{
  "n_head": 2,
  "n_kv_head": 1,
  "d_mlp": 1280,
  "qk_norm": false,
  "tie_embeddings": true,
  "init_std_down": 0.00319,
  "schedule": "wsd",
  "decay_fraction": 0.692,
  "decay_shape": "linear",
  "seq_len": 256,
  "train_tokens": 694900000
}
Each number is 50 + 15 x the weight over its row's rms, rounded and kept within 0 to 99. Layers, rows and columns count from 0. The size before them is the row's rms in percent of the matrix's.

# down: layer 9 MLP down (transposed), 1280x256, rms 0.0673, rows 1050-1062, columns 128-255
# up: layer 9 MLP up, 1280x256, rms 0.0852, rows 1051-1062, columns 128-255
down1050 094:57 54 41 41 27 54 50 46 45 60 76 52 30 43 30 46 46 66 21 24 44 50 62 67 45 43 52 57 63 45 48 70 44 42 39 18 41 45 40 42 56 37 73 54 64 18 51 38 68 53 33 60 61 65 30 43 77 67 83 40 65 66 48 33 56 59 73 21 68 44 58 34 57 50 45 54 50 47 38 59 33 44 40 63 00 51 58 37 50 28 73 55 60 52 39 51 75 50 67 36 51 21 54 43 44 42 70 42 51 47 47 48 46 61 61 47 58 65 46 58 24 42 64 46 62 58 55 49
up1051 104:17 62 58 48 45 66 43 28 40 50 65 48 54 21 43 55 51 65 33 57 35 53 28 70 36 38 54 60 52 31 48 70 68 35 60 60 69 42 64 72 52 51 27 68 42 64 75 30 67 57 51 45 60 57 48 30 69 61 60 40 40 71 72 39 48 56 43 47 36 38 28 46 65 63 49 58 33 60 64 66 73 65 60 29 15 47 36 48 75 58 31 60 76 47 52 45 58 50 48 50 28 45 75 66 20 45 58 46 48 51 59 53 58 47 66 45 42 58 66 65 79 55 47 58 25 46 71 56
down1051 091:62 62 38 74 56 31 46 73 57 35 18 80 56 62 47 49 81 42 46 65 68 53 73 36 24 15 50 54 37 78 67 59 37 41 34 76 30 61 50 40 48 48 46 25 51 40 67 38 50 76 72 73 59 34 34 63 43 31 40 44 42 60 64 72 38 40 47 55 52 49 52 59 53 80 64 63 61 53 40 36 40 52 64 47 50 45 36 61 32 63 37 73 44 59 45 35 49 72 50 46 52 49 67 25 40 79 64 25 35 28 73 24 48 31 53 46 36 50 37 40 61 52 44 34 59 86 60 37
up1052 097:70 44 23 69 40 65 64 12 36 59 59 52 59 54 40 55 76 64 71 42 42 55 64 49 41 38 38 84 61 54 44 45 47 28 39 60 46 39 42 75 45 37 59 79 42 04 32 47 60 67 52 39 41 85 59 34 77 50 41 26 52 55 52 62 39 94 41 45 42 43 65 29 56 30 54 17 35 36 32 37 64 49 58 47 57 42 44 57 66 59 61 67 77 72 60 45 42 55 44 52 39 37 29 43 75 35 47 26 65 26 36 53 71 43 48 10 52 43 40 66 67 83 48 47 73 59 37 38
down1052 099:51 61 88 43 64 53 29 79 59 64 52 15 55 57 53 59 36 21 33 41 71 42 23 40 45 76 57 50 39 46 52 60 61 40 71 53 59 53 55 43 33 50 62 41 41 67 58 58 62 50 49 56 69 33 50 48 31 64 75 68 20 52 31 30 49 41 47 41 66 42 53 53 56 43 27 64 56 41 53 48 27 69 44 48 46 39 77 62 43 65 39 45 57 31 48 36 52 47 45 52 38 62 61 77 62 47 74 52 67 76 57 52 31 37 20 72 64 40 47 63 50 13 96 30 21 59 39 53
up1053 102:57 59 57 60 20 45 48 61 10 35 60 57 66 28 34 58 43 55 64 68 31 69 66 44 24 34 47 63 41 54 47 40 57 46 52 74 47 52 46 47 27 66 60 64 38 51 59 52 44 62 30 82 70 65 78 47 79 54 99 42 41 29 49 52 60 58 62 59 46 43 21 69 46 43 41 25 41 56 38 46 81 38 40 37 12 58 29 60 48 26 38 48 50 49 40 57 42 40 29 46 26 59 50 31 41 65 65 46 44 63 63 51 54 46 55 41 53 55 62 39 43 58 18 47 42 41 65 40
down1053 101:60 23 69 51 49 32 50 38 52 80 62 69 79 52 59 54 63 32 53 50 30 58 55 28 61 58 64 37 55 40 73 54 57 44 46 54 48 25 43 55 23 32 28 53 58 81 54 57 53 50 59 60 17 57 67 50 29 44 56 55 69 56 55 33 70 63 46 47 34 49 23 41 51 55 38 47 35 40 38 34 61 58 46 46 64 59 49 69 47 50 46 40 30 48 47 89 64 39 41 70 53 74 57 57 51 36 32 57 51 52 68 30 35 54 52 39 59 55 58 61 42 61 27 63 43 67 63 42
up1054 104:38 60 71 51 42 40 47 42 16 68 45 65 62 34 59 54 61 20 41 63 46 66 69 56 24 30 63 65 34 23 83 41 46 52 48 58 37 32 79 62 56 39 77 57 30 45 32 41 52 61 35 72 39 54 61 75 65 38 61 52 31 46 19 55 65 82 93 86 48 50 43 47 46 51 34 63 44 60 76 69 46 49 21 28 27 65 44 52 58 48 45 55 53 53 43 31 54 56 65 63 46 48 66 38 32 64 57 22 46 53 65 43 32 70 60 39 57 60 61 79 56 61 35 65 40 40 57 41
down1054 113:39 37 70 63 47 84 53 70 58 54 40 39 53 39 70 61 66 20 57 82 56 52 57 56 35 63 32 40 31 29 43 51 64 56 36 76 64 53 45 37 26 69 59 45 59 38 62 20 52 42 70 68 54 72 43 47 53 72 51 47 45 68 59 45 48 51 48 42 52 20 38 37 55 57 15 53 38 65 79 41 68 49 56 68 48 28 47 54 61 77 42 48 59 62 55 41 57 47 28 57 38 15 59 62 17 37 53 60 78 55 57 45 43 34 56 67 38 46 48 66 71 63 46 69 27 75 60 33
up1055 105:36 36 54 74 43 47 56 57 48 36 42 39 43 52 53 46 43 39 48 60 72 59 45 45 59 56 59 41 48 50 35 40 46 20 53 43 18 50 42 67 44 50 39 46 49 72 63 46 72 33 62 53 26 91 48 58 43 37 43 58 92 40 74 58 78 60 69 31 19 25 19 36 55 33 13 51 46 51 65 31 43 65 71 50 22 32 34 58 52 32 59 47 57 59 49 59 73 34 72 43 52 42 63 46 53 57 63 40 49 56 32 45 30 52 42 50 22 60 21 48 67 63 59 45 66 44 37 72
down1055 109:66 78 42 60 38 56 42 68 14 41 33 43 37 69 32 21 42 52 44 49 80 47 51 37 62 62 30 55 51 45 58 64 68 39 63 54 34 52 45 65 53 40 50 49 72 68 20 26 63 35 68 48 20 48 37 70 42 38 38 53 35 35 75 44 38 53 45 57 31 44 33 34 73 37 69 47 59 52 65 43 42 44 44 37 84 39 51 50 39 56 19 25 62 57 59 57 31 65 19 61 61 56 15 61 75 49 69 55 58 59 53 38 31 53 46 77 54 74 20 46 76 50 48 75 70 48 41 51
up1056 091:36 63 54 80 67 54 61 31 50 47 24 02 69 61 80 26 37 38 38 45 32 25 57 74 51 68 58 29 39 29 63 33 52 46 36 62 74 53 43 30 27 54 33 76 49 53 42 66 60 67 58 48 58 62 47 30 53 45 42 55 60 48 62 70 50 54 45 42 44 47 46 48 37 23 34 73 40 57 68 53 60 68 71 61 63 65 72 51 56 37 56 41 58 58 47 68 40 44 38 58 38 52 45 52 25 60 70 46 71 44 64 58 64 60 25 51 77 42 34 22 51 37 52 77 46 26 67 22
down1056 087:50 39 38 51 27 51 34 40 40 23 41 71 51 39 43 24 62 56 82 55 26 43 24 52 66 58 67 61 49 75 71 73 48 57 55 50 60 33 40 85 31 45 23 47 49 64 25 66 51 27 82 59 75 47 46 44 44 61 56 40 72 53 64 44 62 55 76 02 51 73 58 59 67 81 47 66 58 48 47 62 46 56 39 18 68 31 36 34 54 39 49 53 39 59 44 35 55 61 58 53 67 39 52 36 60 55 66 46 43 45 71 63 40 40 48 48 57 65 35 53 32 34 35 56 22 42 62 41
up1057 096:41 50 40 44 45 32 41 49 57 32 60 62 65 55 40 57 30 68 25 47 01 42 47 59 66 30 65 59 54 50 83 29 44 41 33 40 51 34 58 56 67 45 81 53 65 11 38 41 34 57 77 56 52 68 63 53 57 52 24 52 64 84 76 61 46 37 64 70 62 32 70 36 54 53 42 50 42 29 60 58 47 39 30 53 28 58 61 54 64 33 44 53 49 45 35 66 29 26 48 50 33 33 08 45 39 53 63 42 55 48 39 67 41 56 50 54 78 49 52 61 51 31 63 58 50 25 44 34
down1057 096:39 60 66 84 33 54 50 42 52 48 45 59 42 57 21 58 39 62 66 43 67 60 79 61 20 55 36 29 53 56 56 68 59 61 54 66 55 72 43 46 43 80 47 57 42 90 38 65 64 65 50 66 65 42 36 46 35 66 50 48 57 29 64 52 10 60 56 34 74 40 57 31 27 45 49 15 44 71 51 55 54 70 64 65 32 35 44 34 27 49 45 49 53 73 51 47 63 36 49 53 61 49 50 19 42 41 44 62 48 36 66 68 57 39 69 18 37 71 43 53 45 31 77 39 66 70 55 68
up1058 103:51 38 31 83 48 43 33 38 55 28 59 40 43 57 20 56 52 27 36 58 40 41 21 63 38 67 64 58 54 53 37 75 62 38 62 67 52 40 60 36 32 34 56 41 38 52 48 24 85 46 55 42 57 74 52 54 46 58 59 24 51 87 68 50 41 28 54 46 44 53 51 21 47 46 53 28 25 77 29 48 55 23 52 38 40 39 40 62 79 34 55 29 50 72 59 48 58 57 55 37 58 67 53 44 54 34 68 30 31 49 45 18 55 77 32 34 29 57 47 63 55 69 60 32 75 60 50 60
down1058 106:43 60 85 39 48 51 66 48 56 53 50 64 55 26 66 71 54 68 63 34 58 78 50 52 34 29 48 53 57 83 35 53 42 51 42 36 65 31 49 54 33 46 37 48 89 41 37 65 50 58 55 53 45 41 46 41 60 56 52 44 20 58 61 34 50 62 38 22 86 46 36 50 60 54 43 69 40 31 61 52 50 31 42 40 52 47 39 44 44 44 62 52 61 38 53 42 25 43 41 47 80 50 56 10 26 35 66 54 16 51 28 57 46 26 57 34 54 55 49 62 32 36 65 57 26 37 51 37
up1059 101:53 57 44 47 44 62 62 61 52 54 46 18 37 34 46 40 39 35 40 42 61 74 35 32 65 72 46 39 51 39 23 62 47 39 55 74 53 18 41 63 38 75 61 54 36 59 58 60 50 65 67 36 66 93 56 31 60 51 63 41 32 71 59 68 58 51 50 50 66 49 72 66 56 33 13 25 40 48 50 49 45 38 57 68 59 38 66 62 45 37 54 49 25 44 49 18 48 40 25 46 40 53 33 44 40 31 57 57 31 85 69 39 64 68 53 39 51 56 48 77 52 69 58 42 53 76 50 44
down1059 099:61 52 33 51 62 60 52 67 51 50 42 63 53 52 43 60 44 48 55 26 66 70 38 13 62 56 64 50 23 41 56 61 45 73 36 60 57 48 21 61 25 68 56 48 35 40 56 32 23 48 60 65 54 56 36 37 50 28 71 48 49 79 31 56 27 50 28 43 61 57 69 48 47 45 27 43 61 55 48 48 28 34 39 51 50 46 56 53 61 35 48 49 45 31 48 42 65 42 38 53 69 41 39 73 70 66 39 59 61 33 70 44 65 43 25 75 70 51 40 41 42 47 21 52 34 71 60 69
up1060 101:44 61 54 46 63 42 57 76 59 25 31 32 49 73 69 47 20 47 69 55 74 35 29 42 54 34 22 68 51 54 50 61 47 34 44 47 72 25 53 51 45 57 40 60 60 57 36 24 56 38 44 56 49 53 71 41 29 77 71 50 48 38 51 62 69 52 60 50 72 66 44 58 58 24 64 27 35 69 44 36 59 00 41 56 33 64 20 66 50 37 52 44 27 45 47 58 25 36 58 42 54 59 77 41 46 40 65 57 54 56 48 17 54 73 66 44 47 52 43 74 49 44 54 42 52 53 47 56
down1060 102:33 69 40 50 52 67 41 69 30 54 76 24 39 29 76 43 45 64 36 33 30 53 75 21 11 39 35 49 63 75 45 33 44 48 45 63 40 45 30 49 50 44 77 24 30 26 48 60 46 41 39 45 17 41 44 60 47 59 65 52 41 56 77 53 40 23 36 37 57 27 52 27 59 55 53 53 45 41 46 36 44 65 53 47 45 69 82 63 66 52 31 54 39 50 51 48 53 77 37 53 96 46 69 74 72 61 52 75 24 38 42 47 59 52 50 47 31 63 47 39 60 58 37 52 50 45 67 43
up1061 098:29 36 37 46 47 40 54 34 52 19 60 49 64 52 32 41 73 44 65 43 47 58 34 56 59 19 25 43 30 49 54 68 52 24 46 37 48 60 82 43 35 70 51 51 67 15 61 53 51 59 59 67 37 51 59 25 32 67 66 63 86 66 54 29 50 55 46 61 33 82 69 66 66 65 60 47 44 53 84 31 13 22 71 54 42 51 41 78 61 46 62 52 39 64 64 51 45 87 57 43 43 62 62 44 56 55 60 57 74 63 51 49 65 49 56 59 43 51 55 57 55 63 45 67 16 50 30 27
down1061 092:52 53 42 38 44 70 75 64 65 66 56 46 63 35 54 51 40 51 48 47 51 56 66 84 35 49 69 66 47 48 79 70 66 54 51 32 44 34 40 56 58 54 62 69 32 38 37 25 44 31 64 63 50 47 30 45 48 67 67 53 65 49 57 77 68 28 11 38 65 29 69 56 63 81 21 53 38 43 65 54 58 55 48 55 99 38 71 79 58 89 38 66 42 66 40 42 39 60 45 45 56 43 58 40 25 66 62 52 56 69 49 49 39 26 34 82 38 37 20 33 32 45 17 52 59 61 42 45
up1062 087:56 31 39 57 40 30 36 57 52 54 50 05 61 37 54 65 57 75 42 55 52 55 36 31 39 14 63 43 48 50 34 79 44 35 57 44 43 34 51 70 54 50 73 65 53 51 56 66 58 55 57 50 73 62 55 61 76 54 89 61 61 69 56 76 43 47 41 73 34 49 13 74 56 45 48 52 67 55 34 39 25 59 77 73 36 72 40 63 46 65 64 40 69 33 55 20 42 25 63 36 31 34 34 59 43 56 50 47 49 48 48 52 47 34 42 52 59 63 44 67 46 68 52 40 63 26 50 38
down1062 077:07 61 52 44 73 66 59 60 45 52 62 53 38 62 19 55 48 36 65 61 38 64 39 69 32 52 48 23 20 60 26 67 35 49 51 57 41 64 74 51 54 62 27 56 53 45 31 45 43 44 35 37 59 33 47 22 53 51 38 49 64 43 80 68 73 54 49 75 79 46 51 54 56 43 38 33 77 65 73 48 49 39 54 50 74 49 65 41 46 32 53 71 34 29 65 89 69 45 35 29 41 40 53 56 51 34 67 20 57 13 34 33 55 56 35 57 46 66 36 46 67 61 68 51 39 45 50 55